Part of a small language model's weights.
Size: 16 layers, width 192, 6 heads of 32 (1 for keys and values), MLP 576 tanh GELU, vocabulary 2048, 5.53M parameters.
Architecture: LayerNorm before each block, biases, tied embeddings.
Training: a variant of Muon for these matrices, 193M tokens.
Each number is 50 + 10 x the weight over its row's rms, rounded and kept within 0 to 99. Layers, rows and columns count from 0. The size before them is the row's rms in percent of the matrix's.

# layer 7 MLP up, 576x192, rms 0.101, rows 55-91, columns 0-95
090:57 49 59 50 17 49 44 42 42 52 37 62 45 29 54 34 44 53 49 60 63 39 57 54 51 56 46 36 42 48 46 61 63 40 51 57 44 43 38 59 38 48 45 45 45 54 42 60 58 59 37 51 51 55 50 70 41 51 54 50 49 52 48 50 51 43 47 48 58 57 41 47 35 43 43 49 46 69 38 53 30 52 41 58 61 48 58 45 43 39 43 43 40 49 54 42
092:56 38 64 72 42 43 51 54 54 65 30 64 23 61 37 36 46 49 55 58 58 77 48 43 32 57 49 53 43 48 65 50 49 67 51 34 52 28 40 60 55 53 54 59 51 60 32 51 64 56 48 40 40 31 37 28 58 62 72 53 49 39 49 37 57 42 50 46 51 48 53 49 52 61 59 55 57 49 37 45 61 57 46 51 46 35 52 48 58 52 57 44 53 51 38 41
101:53 53 63 47 68 54 62 59 61 34 42 62 31 48 51 45 54 65 55 72 50 46 36 39 40 58 39 55 65 50 53 62 38 51 45 53 62 49 52 44 46 43 46 59 39 55 53 52 57 54 51 60 54 50 50 49 68 57 48 54 51 71 60 56 52 54 34 52 38 53 42 37 55 61 44 48 66 42 47 69 47 54 47 39 63 35 64 38 50 40 45 49 57 41 35 26
100:40 50 38 44 70 18 44 46 41 36 59 42 42 51 52 48 45 39 58 53 40 53 54 38 56 54 44 69 50 45 45 31 42 51 53 54 49 62 62 63 32 40 59 59 58 41 42 48 55 44 56 50 28 64 49 52 72 58 56 61 44 40 69 60 42 56 70 39 69 57 50 40 36 49 39 56 51 53 55 45 69 48 43 42 45 48 44 51 44 56 46 43 57 52 50 37
101:56 53 57 51 44 33 44 54 58 59 60 47 40 60 42 45 43 59 57 64 41 55 38 58 42 41 58 57 45 39 49 51 60 35 37 59 59 43 45 48 62 74 51 43 60 59 42 44 39 59 53 61 64 54 58 62 42 73 62 43 34 76 61 45 60 51 72 51 53 35 66 30 60 61 51 40 51 53 42 65 50 51 50 53 51 45 39 42 63 52 56 54 54 59 67 28
104:38 36 75 53 64 58 35 53 41 65 31 42 51 46 48 49 50 53 46 47 33 52 62 76 47 43 81 55 44 55 64 32 40 61 57 44 58 70 40 66 40 35 59 49 61 52 33 45 59 32 57 46 39 36 31 49 49 50 60 36 54 47 47 56 39 56 41 49 60 60 63 72 50 40 42 50 52 31 59 49 48 41 24 44 44 58 59 43 56 40 51 46 54 54 66 47
103:48 64 49 71 55 60 43 41 55 68 54 56 47 46 66 35 52 35 71 58 43 48 46 43 57 45 64 48 35 53 56 50 39 53 59 53 53 51 51 52 49 62 41 60 31 45 51 35 59 46 42 48 38 41 39 65 60 71 55 38 39 52 52 57 42 41 64 49 53 60 39 59 48 43 45 41 66 50 38 43 41 42 53 39 60 31 47 50 45 59 49 61 39 38 65 32
101:51 34 49 52 49 41 48 41 37 55 40 49 58 37 70 52 43 52 52 66 29 49 60 36 63 46 45 62 45 50 70 49 48 70 40 56 58 49 25 49 53 63 55 58 34 57 61 51 41 57 42 50 49 52 26 60 51 46 36 55 44 59 38 42 41 55 48 24 46 56 60 50 41 45 47 58 56 56 58 63 59 40 60 44 65 60 29 40 43 54 43 37 67 57 49 40
093:47 62 32 55 49 34 42 45 63 59 49 42 59 47 57 58 46 64 57 74 37 58 55 27 48 42 48 61 49 58 42 39 61 46 50 53 35 39 48 49 64 31 37 48 58 42 53 47 61 53 53 61 46 36 54 39 47 65 41 58 46 58 48 59 44 67 47 58 41 60 33 70 48 59 45 50 49 69 50 62 63 59 49 37 46 53 57 63 48 37 37 59 54 53 33 41
093:46 53 55 54 44 45 44 55 58 41 41 58 51 48 57 47 50 48 56 48 57 68 60 40 40 43 49 44 50 54 55 49 55 64 57 49 53 58 67 54 66 44 45 62 49 58 31 47 57 43 35 45 51 49 34 48 52 46 53 33 59 69 55 55 58 52 56 31 46 35 46 40 59 27 57 55 52 56 69 46 43 47 31 49 27 49 47 57 57 51 44 48 48 47 45 66
096:60 49 37 59 55 33 29 50 47 44 44 51 62 53 53 66 65 41 54 74 45 32 50 49 50 49 49 48 55 32 45 51 69 42 56 33 52 47 58 38 43 57 50 53 71 45 49 39 65 57 49 29 52 44 42 47 39 53 61 43 41 38 51 42 46 39 64 41 53 43 49 33 62 53 45 44 67 63 54 49 56 46 43 45 63 57 66 64 47 61 47 57 43 37 39 48
113:46 53 51 56 51 43 55 47 52 49 32 46 53 53 50 48 56 45 56 57 53 28 57 46 39 60 71 66 49 48 42 31 52 57 38 54 56 39 60 62 52 67 52 51 31 83 46 41 42 46 61 52 48 61 43 50 43 53 69 34 46 58 46 48 39 58 42 54 44 35 40 56 35 56 61 54 56 70 60 50 52 61 55 55 40 34 32 39 34 58 48 41 39 49 61 56
093:59 41 50 58 44 36 64 43 37 64 46 29 66 53 56 57 60 29 48 44 63 61 37 45 57 49 65 45 52 48 60 48 52 53 36 45 41 40 39 46 23 46 62 50 42 47 48 52 34 49 39 32 41 36 54 42 53 49 58 35 58 47 49 45 46 55 69 70 60 54 48 29 36 48 56 48 55 48 36 66 55 42 35 37 48 32 48 54 72 57 54 42 41 38 49 55
094:51 32 54 58 45 46 47 52 49 53 54 71 50 49 61 46 67 41 63 36 61 33 68 60 35 44 52 58 69 61 36 60 45 61 69 48 40 46 56 52 54 50 60 44 53 44 40 40 34 65 58 60 20 59 50 43 49 46 40 69 54 40 45 47 44 66 51 77 56 54 41 37 66 42 55 41 47 37 46 47 50 57 62 33 38 48 49 35 48 55 47 50 42 54 35 46
101:48 32 60 43 44 54 50 48 63 50 60 55 47 62 55 55 63 63 51 65 55 50 57 57 41 40 54 39 43 47 49 55 41 40 56 53 25 44 27 51 59 61 53 60 37 56 50 48 35 33 43 57 49 47 46 54 39 17 46 40 47 49 59 39 64 39 55 48 48 42 61 56 33 64 66 45 64 42 48 62 58 41 37 62 52 58 39 64 55 60 51 45 61 49 57 51
099:53 42 43 56 45 40 47 55 45 52 52 51 62 52 49 39 47 50 64 64 52 49 37 51 29 53 54 52 49 59 51 42 50 62 34 55 76 39 58 44 43 57 50 43 58 52 45 44 53 50 38 47 61 69 53 59 42 46 51 43 67 49 59 58 45 57 46 62 49 41 62 43 41 66 56 54 45 62 52 47 41 55 40 43 55 28 60 38 54 53 39 39 35 56 48 44
103:41 44 44 58 61 31 51 36 58 67 57 49 48 57 54 61 48 36 59 71 69 30 52 49 44 37 57 47 53 44 56 48 32 66 26 40 47 60 61 58 54 60 57 30 56 50 50 49 47 48 48 60 44 37 60 31 55 51 50 61 42 29 44 56 52 56 59 45 59 43 41 46 43 59 61 39 56 55 37 51 42 58 39 48 57 64 57 57 30 48 41 43 70 61 42 40
099:56 46 47 48 44 33 58 52 78 52 55 47 33 49 53 39 35 46 62 39 57 57 45 42 62 53 43 50 49 55 57 30 34 40 57 42 60 39 66 46 49 68 48 49 38 74 64 48 59 32 56 52 38 39 40 37 47 60 49 44 57 46 46 64 50 65 46 47 52 35 39 52 56 64 65 26 57 54 49 30 47 49 59 44 62 41 33 55 56 31 51 46 59 28 39 37
103:38 40 47 63 41 23 61 52 49 58 49 57 44 42 42 65 41 59 56 52 52 49 43 42 54 34 56 40 47 53 39 39 56 52 68 50 47 33 33 46 51 42 40 56 45 56 59 53 70 44 43 80 45 63 58 74 44 54 58 33 55 76 51 37 59 59 64 48 50 59 39 47 52 46 61 39 54 69 50 52 58 47 56 57 56 44 48 58 31 63 52 54 42 34 37 48
103:42 48 43 50 47 53 33 63 33 58 49 50 57 45 53 42 49 38 34 31 39 54 57 42 58 61 50 47 55 46 53 52 46 50 70 52 39 47 30 55 44 40 56 46 36 59 62 41 51 50 43 58 28 34 52 37 66 37 51 43 37 51 62 64 58 49 33 44 50 50 49 47 42 48 51 50 54 50 49 53 60 40 74 46 75 42 57 57 63 50 50 52 37 54 39 50
084:52 50 43 43 63 39 29 69 66 41 43 50 49 60 49 57 55 63 43 57 51 35 39 40 41 45 59 58 68 19 40 43 42 62 42 61 55 38 62 63 61 43 55 62 50 57 45 70 40 32 41 44 66 38 49 41 55 60 59 55 46 62 53 43 49 46 41 48 61 55 52 54 31 59 58 48 66 41 22 40 63 40 30 50 51 48 45 47 24 40 56 52 43 43 52 54
096:40 59 48 49 45 40 48 67 53 40 39 55 75 54 60 57 68 39 60 41 51 46 61 45 25 50 52 69 59 61 56 49 41 51 74 61 32 45 40 51 49 54 54 45 49 53 60 42 59 58 49 54 52 41 37 44 51 57 30 42 61 69 65 31 47 43 59 59 43 51 46 51 59 50 53 52 43 68 52 65 35 61 55 55 45 33 36 47 46 48 62 34 48 60 40 39
098:54 40 54 70 55 58 55 53 61 48 51 50 55 50 62 52 52 44 48 56 49 48 50 52 68 51 66 60 54 30 43 36 47 48 50 61 61 54 49 39 48 32 40 52 37 36 48 51 39 29 68 45 58 41 42 53 46 44 56 65 55 47 55 40 56 58 61 45 60 69 49 46 45 51 46 36 44 42 58 53 47 63 37 54 48 41 59 38 39 45 49 46 69 69 56 51
101:53 34 46 43 47 47 51 57 67 33 43 42 54 56 57 50 48 51 62 53 50 45 48 19 52 43 58 59 56 43 64 42 57 54 53 63 64 44 46 57 63 49 42 51 47 61 56 38 36 58 64 34 29 50 52 46 38 52 72 66 55 51 56 53 47 33 52 49 53 38 43 35 38 56 38 47 35 54 43 53 36 41 68 42 44 48 36 52 46 43 55 49 48 51 48 57
100:63 49 69 66 53 50 45 40 33 54 49 39 53 47 53 54 46 48 49 49 43 57 37 49 53 48 47 54 51 44 55 52 52 43 42 61 40 58 56 42 53 49 37 47 61 64 60 39 74 51 49 70 50 56 47 51 56 41 49 43 34 55 60 52 67 46 58 53 30 39 57 57 44 31 52 44 59 27 45 56 34 35 36 65 60 49 43 35 63 44 35 23 70 41 41 45
109:44 16 56 50 56 33 53 37 51 60 48 25 36 51 64 51 40 38 66 41 49 41 44 60 62 34 50 49 48 50 43 40 53 50 57 74 46 59 35 51 45 53 61 69 43 59 43 55 66 48 66 49 42 45 44 34 56 59 52 52 50 45 55 55 50 62 57 50 58 65 43 59 51 47 46 39 52 41 43 67 68 49 51 50 61 55 39 44 63 52 35 33 60 51 41 37
098:51 31 56 56 50 62 29 64 64 60 58 43 52 57 56 56 53 43 46 43 48 60 50 38 60 35 73 69 40 62 24 50 44 54 60 48 49 74 52 55 59 50 56 50 32 62 42 32 53 46 37 50 46 37 34 61 38 69 51 49 27 45 42 57 58 57 35 57 43 72 43 49 53 43 64 43 50 58 41 47 44 66 31 38 48 44 57 36 54 44 47 40 59 51 47 54
105:57 52 51 54 40 47 45 65 62 66 54 39 47 44 41 47 48 49 49 56 79 56 43 36 38 55 40 44 42 54 58 53 50 67 51 35 72 58 43 55 65 61 56 46 58 35 54 59 42 44 48 52 43 43 47 34 69 61 39 62 26 45 49 42 56 51 55 45 70 40 49 35 52 32 60 51 49 52 50 63 47 57 32 46 24 38 57 45 43 47 51 62 36 44 53 40
101:51 22 44 60 46 60 28 43 61 49 38 66 44 60 54 49 43 42 62 57 60 43 39 30 38 46 46 67 72 47 48 61 52 49 59 51 57 38 47 51 71 44 44 46 49 52 52 59 49 31 51 65 53 43 60 68 43 49 69 61 64 30 54 53 36 37 36 39 56 65 46 41 57 44 47 41 65 50 43 66 50 59 57 60 61 69 44 45 51 49 45 52 40 46 44 43
105:46 48 65 65 51 46 57 52 51 35 59 53 33 66 56 42 46 53 53 50 51 67 39 59 51 65 62 65 57 50 44 54 45 50 46 58 39 52 38 50 53 70 54 60 48 55 45 40 53 47 42 41 45 59 43 41 34 45 53 59 64 47 51 43 68 53 35 46 41 30 65 54 28 64 54 43 50 46 52 53 62 57 62 65 43 39 41 48 45 52 40 61 59 55 43 49
112:53 38 59 60 55 55 53 50 49 45 55 59 43 56 52 59 48 43 68 51 51 50 53 58 50 50 44 32 42 43 62 46 43 46 65 50 40 57 46 27 43 62 63 37 41 50 50 56 56 30 64 72 72 58 68 55 40 43 54 48 62 64 74 60 63 40 52 47 48 46 52 66 57 62 40 55 55 38 24 59 38 44 58 46 29 29 58 63 59 29 49 67 57 47 36 49
094:46 56 49 37 40 50 41 56 48 43 35 43 47 61 70 40 46 67 54 52 47 35 51 52 49 51 68 55 50 58 49 46 52 36 54 50 48 31 49 45 49 33 61 53 50 54 54 40 59 27 50 55 50 65 53 43 51 40 60 44 77 46 52 57 64 49 46 61 54 71 45 45 40 52 69 28 64 74 63 57 67 39 46 53 76 52 33 40 37 35 31 62 45 39 42 68
106:70 50 60 56 43 49 40 51 58 37 47 67 58 56 41 51 46 54 49 67 52 48 44 22 51 44 28 55 39 58 66 48 41 59 46 48 45 52 49 55 38 43 39 56 38 48 49 53 46 71 43 54 33 44 70 45 41 42 43 61 52 53 52 46 51 53 46 21 46 52 44 59 65 35 56 48 57 54 57 61 50 60 68 52 37 51 37 40 48 58 36 67 53 62 43 37
102:47 56 58 46 45 60 65 45 67 61 54 63 44 52 54 42 41 44 56 45 34 43 38 56 42 63 51 30 49 36 54 55 38 38 79 40 21 51 47 62 47 54 34 44 63 45 51 64 61 48 43 47 51 49 49 48 54 38 39 50 46 70 46 45 46 51 59 43 60 40 42 57 47 53 50 59 50 54 44 36 64 57 43 58 51 50 43 51 56 64 50 30 45 65 55 42
107:61 60 66 74 35 43 51 52 46 67 52 46 66 38 57 71 36 50 48 44 30 44 57 40 57 39 52 49 29 51 63 60 49 45 42 43 53 51 62 55 54 51 56 51 39 50 62 57 51 56 34 49 43 56 70 53 53 38 64 61 54 34 47 46 55 49 45 38 51 51 49 63 56 73 37 36 61 51 50 57 39 48 38 64 63 38 36 45 55 36 53 72 54 43 53 55
107:51 57 55 54 52 55 35 44 49 62 64 59 58 57 66 56 36 45 65 59 44 47 44 52 49 50 60 44 60 48 38 59 55 45 33 50 49 60 48 57 54 43 40 38 59 45 52 48 53 47 42 46 54 28 60 23 39 35 54 54 48 42 85 43 59 53 49 44 62 32 47 45 47 51 35 41 71 47 43 65 25 46 37 39 56 46 41 39 51 58 46 36 50 51 48 52
106:55 52 71 44 50 45 72 50 36 44 45 35 50 46 41 53 51 38 63 69 62 48 55 59 53 51 47 32 56 42 64 71 49 58 54 41 40 66 54 62 58 46 45 58 57 41 32 48 54 50 66 53 42 49 50 54 47 51 47 50 46 54 45 39 48 55 49 44 57 51 50 39 59 54 38 51 58 55 48 65 60 50 29 60 45 37 52 47 36 52 34 28 72 55 60 50
# layer 7 MLP down (transposed), 576x192, rms 0.0552, rows 55-90, columns 0-95
094:48 56 47 38 42 60 65 51 43 42 45 38 45 30 48 56 35 53 40 59 48 64 47 52 53 78 55 50 48 39 43 48 47 52 31 57 47 52 51 35 37 55 61 53 44 48 41 42 36 47 65 38 63 42 41 58 48 60 68 50 37 38 58 48 62 72 42 42 45 54 40 59 39 56 56 52 42 52 47 62 62 52 41 35 57 48 84 54 35 60 46 55 38 53 32 50
086:42 54 22 32 60 57 56 31 56 48 50 51 55 39 48 55 43 41 57 50 30 51 42 40 45 46 40 48 42 61 47 51 61 42 49 58 53 65 58 38 51 62 38 57 43 49 56 66 58 52 47 63 38 56 62 58 46 59 43 52 48 51 40 60 48 67 56 43 47 31 58 57 51 47 45 60 68 34 55 39 37 43 36 66 58 47 67 53 49 39 50 47 74 51 52 51
101:33 61 44 47 60 61 39 40 63 50 54 60 53 48 44 65 48 52 57 46 40 60 47 45 46 45 55 32 45 50 53 42 38 48 59 40 32 46 40 56 60 47 53 42 51 43 59 55 58 57 35 50 36 47 47 46 42 59 49 44 53 45 39 54 49 40 63 50 39 33 57 63 45 49 38 42 42 54 48 45 50 46 62 54 39 74 37 53 60 47 43 50 55 68 61 61
094:31 52 58 45 50 46 31 47 54 64 51 53 34 49 43 68 43 51 39 54 64 57 51 61 52 43 52 49 45 37 42 37 50 46 38 42 43 49 26 65 62 60 45 64 58 52 47 24 60 60 42 54 50 45 60 43 48 71 55 66 67 56 50 42 47 59 38 60 37 65 58 64 55 46 50 46 47 48 64 50 34 50 51 62 39 61 60 52 62 58 59 39 55 36 48 53
100:60 54 50 49 46 49 46 67 38 47 63 57 60 45 65 42 45 63 51 30 56 46 54 42 46 44 48 32 49 53 51 46 39 58 84 34 32 58 39 52 45 39 29 48 39 44 58 54 64 39 50 46 34 50 53 58 55 51 48 48 67 46 41 59 47 52 38 31 45 64 37 43 55 54 44 66 51 53 60 51 52 50 42 59 38 40 43 46 43 49 57 30 45 48 27 65
099:56 49 61 40 49 48 38 52 51 54 63 49 41 37 58 42 38 53 61 63 59 43 51 40 46 54 39 41 39 57 54 45 66 54 53 41 50 42 45 35 66 48 61 29 51 59 55 58 36 53 42 41 43 52 55 53 36 78 47 56 51 37 55 62 55 39 61 34 54 63 37 37 64 57 50 44 54 56 49 49 42 65 72 61 50 54 57 68 61 63 44 64 52 60 39 26
117:58 47 58 62 70 62 54 58 59 61 47 45 63 54 53 45 50 51 42 53 40 49 48 68 57 63 66 68 46 48 38 51 62 57 40 52 54 60 44 48 43 52 55 53 44 36 48 41 34 48 58 34 40 53 49 52 73 67 57 52 43 67 46 36 44 58 43 41 45 65 47 46 41 39 46 32 63 36 45 36 47 49 38 44 45 35 26 50 60 51 48 49 48 52 63 58
097:64 50 54 62 49 33 49 53 52 51 60 50 37 57 40 60 51 61 58 61 53 66 42 51 55 50 47 49 46 47 62 32 50 46 60 48 38 41 53 66 53 50 54 57 39 55 77 51 53 58 35 49 62 49 36 47 46 53 51 51 50 37 47 42 55 55 43 51 40 36 55 46 40 67 36 39 54 44 62 38 36 46 35 44 58 65 40 46 54 52 47 52 29 43 38 56
098:44 37 54 35 68 41 45 53 48 55 56 42 59 56 62 68 51 38 47 47 47 50 39 74 47 44 44 45 63 63 51 54 30 54 58 65 33 45 47 43 45 43 49 60 36 43 60 50 47 47 60 56 54 43 50 40 42 51 37 42 45 69 45 48 63 23 52 33 42 45 55 52 47 50 63 54 35 38 47 70 49 60 52 52 66 49 48 49 67 66 42 52 46 48 58 42
098:46 65 35 45 57 70 70 55 47 39 48 48 51 49 51 42 38 33 77 36 58 39 45 61 79 56 45 53 31 48 52 73 60 49 23 44 35 54 62 64 36 48 54 45 48 55 65 72 49 36 52 58 48 51 53 48 54 40 58 38 40 43 54 57 39 48 37 62 50 26 50 44 65 33 48 46 52 44 43 54 33 55 49 58 57 45 51 57 63 35 45 35 39 36 57 38
094:43 54 43 69 50 46 74 57 55 61 63 56 42 26 66 47 40 38 29 50 45 57 51 53 43 47 48 55 50 56 49 53 40 63 34 66 49 62 37 28 39 57 26 50 44 35 42 45 68 62 67 50 49 52 45 61 58 61 57 51 47 66 42 45 64 59 51 54 72 57 63 69 46 56 67 72 29 53 48 39 51 47 59 44 60 45 53 48 54 71 48 68 45 48 55 51
103:62 32 49 56 59 49 43 59 57 69 62 43 41 43 64 48 68 39 47 55 56 64 43 41 48 42 54 37 46 50 46 59 42 31 57 47 33 57 47 61 37 39 60 54 52 44 51 36 51 41 45 51 59 33 55 46 39 56 52 56 51 55 72 55 44 58 59 58 49 60 74 57 58 45 49 66 52 33 49 43 51 41 46 42 43 52 50 61 63 41 34 62 66 51 45 43
095:60 56 33 48 46 55 51 52 45 24 46 60 59 49 60 68 47 57 51 46 50 39 43 54 59 43 37 54 54 52 39 36 36 50 51 48 53 42 39 46 46 59 46 74 57 36 54 45 41 69 50 60 32 39 39 54 39 58 43 60 43 46 57 49 42 55 44 40 53 49 54 42 56 27 46 57 48 51 52 60 47 61 53 37 19 45 71 46 26 55 41 54 54 38 54 60
098:37 44 52 46 66 57 57 52 73 38 56 63 55 50 39 50 45 49 36 48 28 48 65 57 42 46 35 56 52 55 39 49 43 44 54 53 48 50 47 42 45 51 55 60 51 45 74 61 45 43 42 44 55 46 48 66 36 43 70 52 51 57 56 53 59 53 36 43 73 51 54 50 28 51 53 71 49 59 73 54 47 54 56 40 37 37 66 60 45 35 39 54 52 61 42 35
103:44 29 46 44 56 56 49 44 55 35 42 36 38 66 43 40 59 60 42 55 39 35 45 57 63 49 62 59 52 60 50 42 25 48 61 49 52 49 52 52 54 64 21 50 54 58 39 46 57 47 47 35 46 60 44 52 56 48 49 56 52 54 55 41 53 48 57 64 66 62 38 54 56 40 42 53 59 51 44 51 41 58 27 53 30 33 53 40 65 47 59 47 49 49 67 39
094:49 44 50 63 50 46 44 44 44 33 58 42 56 49 36 51 63 41 52 59 36 55 33 54 54 46 41 47 42 54 51 60 57 62 79 39 49 40 58 54 53 45 36 73 41 43 46 72 55 64 58 48 51 43 54 48 54 71 49 73 42 55 59 50 41 57 67 55 53 74 50 43 62 30 43 45 31 56 43 41 48 49 57 54 36 42 46 41 47 57 61 52 50 39 49 45
103:51 41 53 50 71 51 55 46 63 61 41 50 48 32 46 41 59 51 51 42 60 41 47 42 52 45 51 48 76 49 57 44 38 35 58 40 59 36 63 37 58 52 31 39 45 49 38 56 62 63 47 48 45 58 49 60 64 60 47 55 76 39 70 63 63 46 46 61 59 62 53 44 55 55 42 68 19 58 47 48 57 57 47 43 66 63 54 36 53 39 55 56 44 45 51 48
108:46 60 53 54 52 40 53 58 59 48 61 49 50 35 52 46 36 48 69 61 47 46 47 29 58 44 46 50 53 49 35 57 41 33 48 62 68 66 49 59 46 46 61 53 45 65 41 50 67 60 51 46 41 57 49 64 65 62 31 51 57 60 45 44 58 69 61 50 53 71 51 45 49 51 60 39 58 64 46 41 54 36 67 53 40 53 28 41 51 58 40 37 68 44 31 47
102:54 49 56 40 69 45 43 39 55 58 35 56 44 43 44 57 45 47 52 57 50 57 49 46 60 61 41 56 30 44 50 49 52 51 40 61 55 42 56 44 52 63 38 40 18 47 42 39 67 54 52 25 45 45 51 42 60 54 35 63 46 66 52 48 40 49 68 65 82 59 37 49 38 66 59 57 40 68 40 45 53 58 44 45 52 49 30 66 35 56 49 45 40 52 51 36
104:54 58 56 60 31 38 41 53 49 45 48 53 45 45 41 61 43 44 58 48 50 48 52 56 50 49 63 47 58 53 57 49 59 62 53 45 42 43 37 52 43 44 55 43 48 51 45 53 47 65 45 28 56 42 44 59 51 53 53 56 53 60 54 53 43 65 47 52 68 69 57 51 29 58 53 50 36 38 53 43 64 48 64 40 49 40 65 47 59 55 46 25 43 71 42 45
090:52 57 43 52 30 78 66 40 54 44 58 52 47 43 55 69 71 52 40 58 64 39 56 48 66 38 44 63 35 73 53 50 35 44 45 55 53 54 46 39 50 38 37 30 28 48 60 54 62 52 61 66 47 44 53 46 53 30 52 50 48 46 41 52 45 51 54 48 53 62 51 53 46 56 55 39 43 43 57 47 54 60 49 44 57 36 43 58 57 47 59 64 65 44 48 75
110:59 40 47 59 49 62 64 53 62 58 47 41 48 71 42 26 50 55 57 60 44 55 53 48 51 43 76 58 52 45 50 42 56 55 41 38 43 27 54 55 52 53 42 75 46 50 52 65 50 38 50 66 66 45 50 59 43 59 60 37 57 49 40 68 49 53 38 49 40 49 49 59 52 49 60 34 48 48 49 45 36 43 54 36 66 38 21 54 45 44 54 48 46 48 47 59
102:58 52 49 47 47 56 62 45 53 52 46 50 56 51 48 47 60 38 50 35 66 65 48 38 36 66 49 55 55 45 47 45 53 36 46 36 55 40 47 51 46 51 65 51 59 66 43 61 74 55 43 64 57 61 43 52 42 44 41 68 48 50 44 75 38 49 34 55 57 55 44 66 57 45 56 42 51 48 42 50 33 49 37 67 63 53 52 53 31 50 51 59 26 35 54 58
099:48 59 58 47 62 55 41 50 35 50 54 50 57 54 55 48 38 51 42 45 66 63 52 42 46 69 44 61 61 53 36 46 47 48 30 61 53 45 54 43 60 35 47 52 46 36 34 54 61 41 46 71 63 56 65 29 63 51 43 40 44 59 45 45 50 57 44 50 58 40 42 53 42 29 60 94 55 38 55 46 64 38 37 57 44 49 50 59 52 51 37 58 46 43 48 49
094:38 50 39 64 51 61 46 69 52 58 31 33 48 52 52 53 36 50 65 44 55 28 61 55 57 69 51 44 38 52 45 62 64 61 35 52 49 39 45 44 58 44 45 53 53 35 57 41 43 61 48 45 42 49 35 60 49 59 57 59 61 60 37 54 48 66 49 56 56 51 47 45 41 53 57 47 48 53 39 42 54 37 40 49 48 40 56 51 47 50 43 70 59 57 59 65
118:33 60 47 49 42 45 40 50 59 53 49 43 39 50 36 40 44 44 62 34 61 42 40 71 59 58 67 31 52 56 47 58 55 63 41 56 58 35 52 40 50 51 57 60 44 72 43 58 60 48 58 42 46 30 68 39 64 54 51 50 50 60 40 64 59 50 60 48 56 48 56 49 44 68 44 52 49 49 45 55 58 37 48 48 65 59 08 47 58 50 40 33 54 45 55 51
096:62 61 50 54 57 50 45 49 35 59 35 53 46 56 40 58 34 40 57 44 49 54 41 53 44 39 35 61 55 63 55 64 54 50 48 37 58 52 37 43 60 41 42 64 45 42 57 50 64 49 50 39 61 39 58 45 51 47 52 50 39 42 62 20 50 50 56 46 59 55 54 56 70 37 53 51 39 48 37 40 50 67 64 52 64 37 47 57 60 56 65 50 51 58 51 39
105:48 59 43 50 48 42 44 48 59 44 52 55 44 70 35 20 51 57 50 53 39 45 48 53 55 59 39 53 54 66 66 43 51 49 35 56 43 60 42 71 64 41 55 56 49 65 49 50 46 45 52 53 43 39 49 46 57 48 52 48 44 44 36 45 47 46 51 44 32 47 31 53 58 43 32 43 48 62 32 47 48 38 47 64 57 52 60 62 28 42 55 31 56 55 56 49
109:46 44 64 51 23 59 63 56 50 47 37 50 48 48 51 50 52 45 40 62 53 53 62 56 59 60 47 64 40 49 58 50 40 46 40 48 53 34 32 43 41 43 44 59 43 43 58 33 48 51 69 42 34 56 58 43 40 54 56 61 52 62 50 60 48 49 70 61 35 47 47 57 63 57 62 51 39 55 43 53 49 37 43 39 53 53 40 46 50 33 38 79 55 43 39 57
102:53 43 56 55 38 53 47 57 45 42 42 60 52 54 51 56 46 61 71 55 40 50 67 62 40 59 41 41 37 50 55 53 50 58 55 65 47 50 45 66 56 41 45 42 54 52 53 21 38 52 68 54 58 42 50 45 71 37 67 47 56 54 44 44 39 49 38 61 38 71 46 45 51 50 48 42 39 54 57 39 52 49 65 44 52 27 61 48 53 43 47 48 41 44 53 58
112:52 38 75 46 55 54 56 52 47 52 54 53 45 51 50 54 40 62 29 53 41 55 56 51 32 33 57 46 49 43 56 38 46 55 49 52 55 62 63 49 62 47 48 39 52 27 43 52 41 52 50 55 58 73 73 31 30 53 65 54 40 45 53 61 41 59 59 51 62 59 50 51 60 47 62 32 52 59 44 39 46 44 49 40 58 43 34 54 61 29 44 45 53 37 48 54
094:39 51 45 48 63 43 52 38 48 49 52 60 45 48 60 49 50 66 36 41 53 67 40 55 66 50 51 44 53 57 39 52 50 39 50 67 58 47 48 61 55 39 71 31 52 50 52 49 57 39 30 62 54 62 43 36 35 25 43 44 53 46 39 46 48 54 37 46 48 64 44 41 48 43 39 31 63 47 66 67 53 34 48 47 42 46 44 42 65 38 50 60 61 48 65 47
107:52 53 39 36 57 37 49 73 60 53 51 52 53 45 47 39 54 35 48 61 52 46 49 69 49 44 55 45 53 53 46 46 52 70 55 54 47 50 42 68 51 59 55 50 51 45 55 50 63 33 60 62 72 39 41 47 42 52 49 51 51 40 52 25 65 64 41 33 51 49 54 50 24 57 40 60 55 41 76 55 41 56 55 53 57 52 34 48 35 40 44 51 58 52 51 35
092:44 67 36 53 56 52 44 37 53 42 56 45 47 40 34 58 36 49 49 56 46 34 55 59 37 38 60 49 51 54 51 51 39 40 48 50 60 60 47 39 58 24 42 49 48 40 55 38 45 29 59 44 37 42 64 34 46 67 45 58 60 40 48 61 43 43 50 72 36 37 63 51 52 43 54 47 65 57 53 59 47 52 46 56 36 55 54 46 60 34 69 49 54 38 40 59
103:42 57 52 32 48 48 50 45 40 52 53 62 47 45 46 55 38 44 49 58 61 55 55 37 46 52 41 47 33 43 29 40 68 59 42 66 71 39 45 36 35 25 54 46 77 62 40 57 50 59 51 58 46 51 52 54 62 46 63 47 59 47 54 61 48 61 37 25 64 58 67 55 60 50 50 31 53 38 57 60 51 56 52 50 40 61 68 26 48 54 55 50 73 49 50 42
102:37 67 46 51 46 51 49 70 53 52 70 46 48 42 44 50 54 49 40 29 48 43 47 50 61 71 57 40 69 35 50 53 49 54 43 45 52 38 49 52 42 56 30 61 39 37 56 53 46 64 60 46 41 63 33 28 48 41 47 43 27 56 52 68 60 60 58 36 45 49 56 34 40 55 50 69 40 41 45 48 41 60 66 64 60 60 56 57 57 53 33 43 46 57 53 60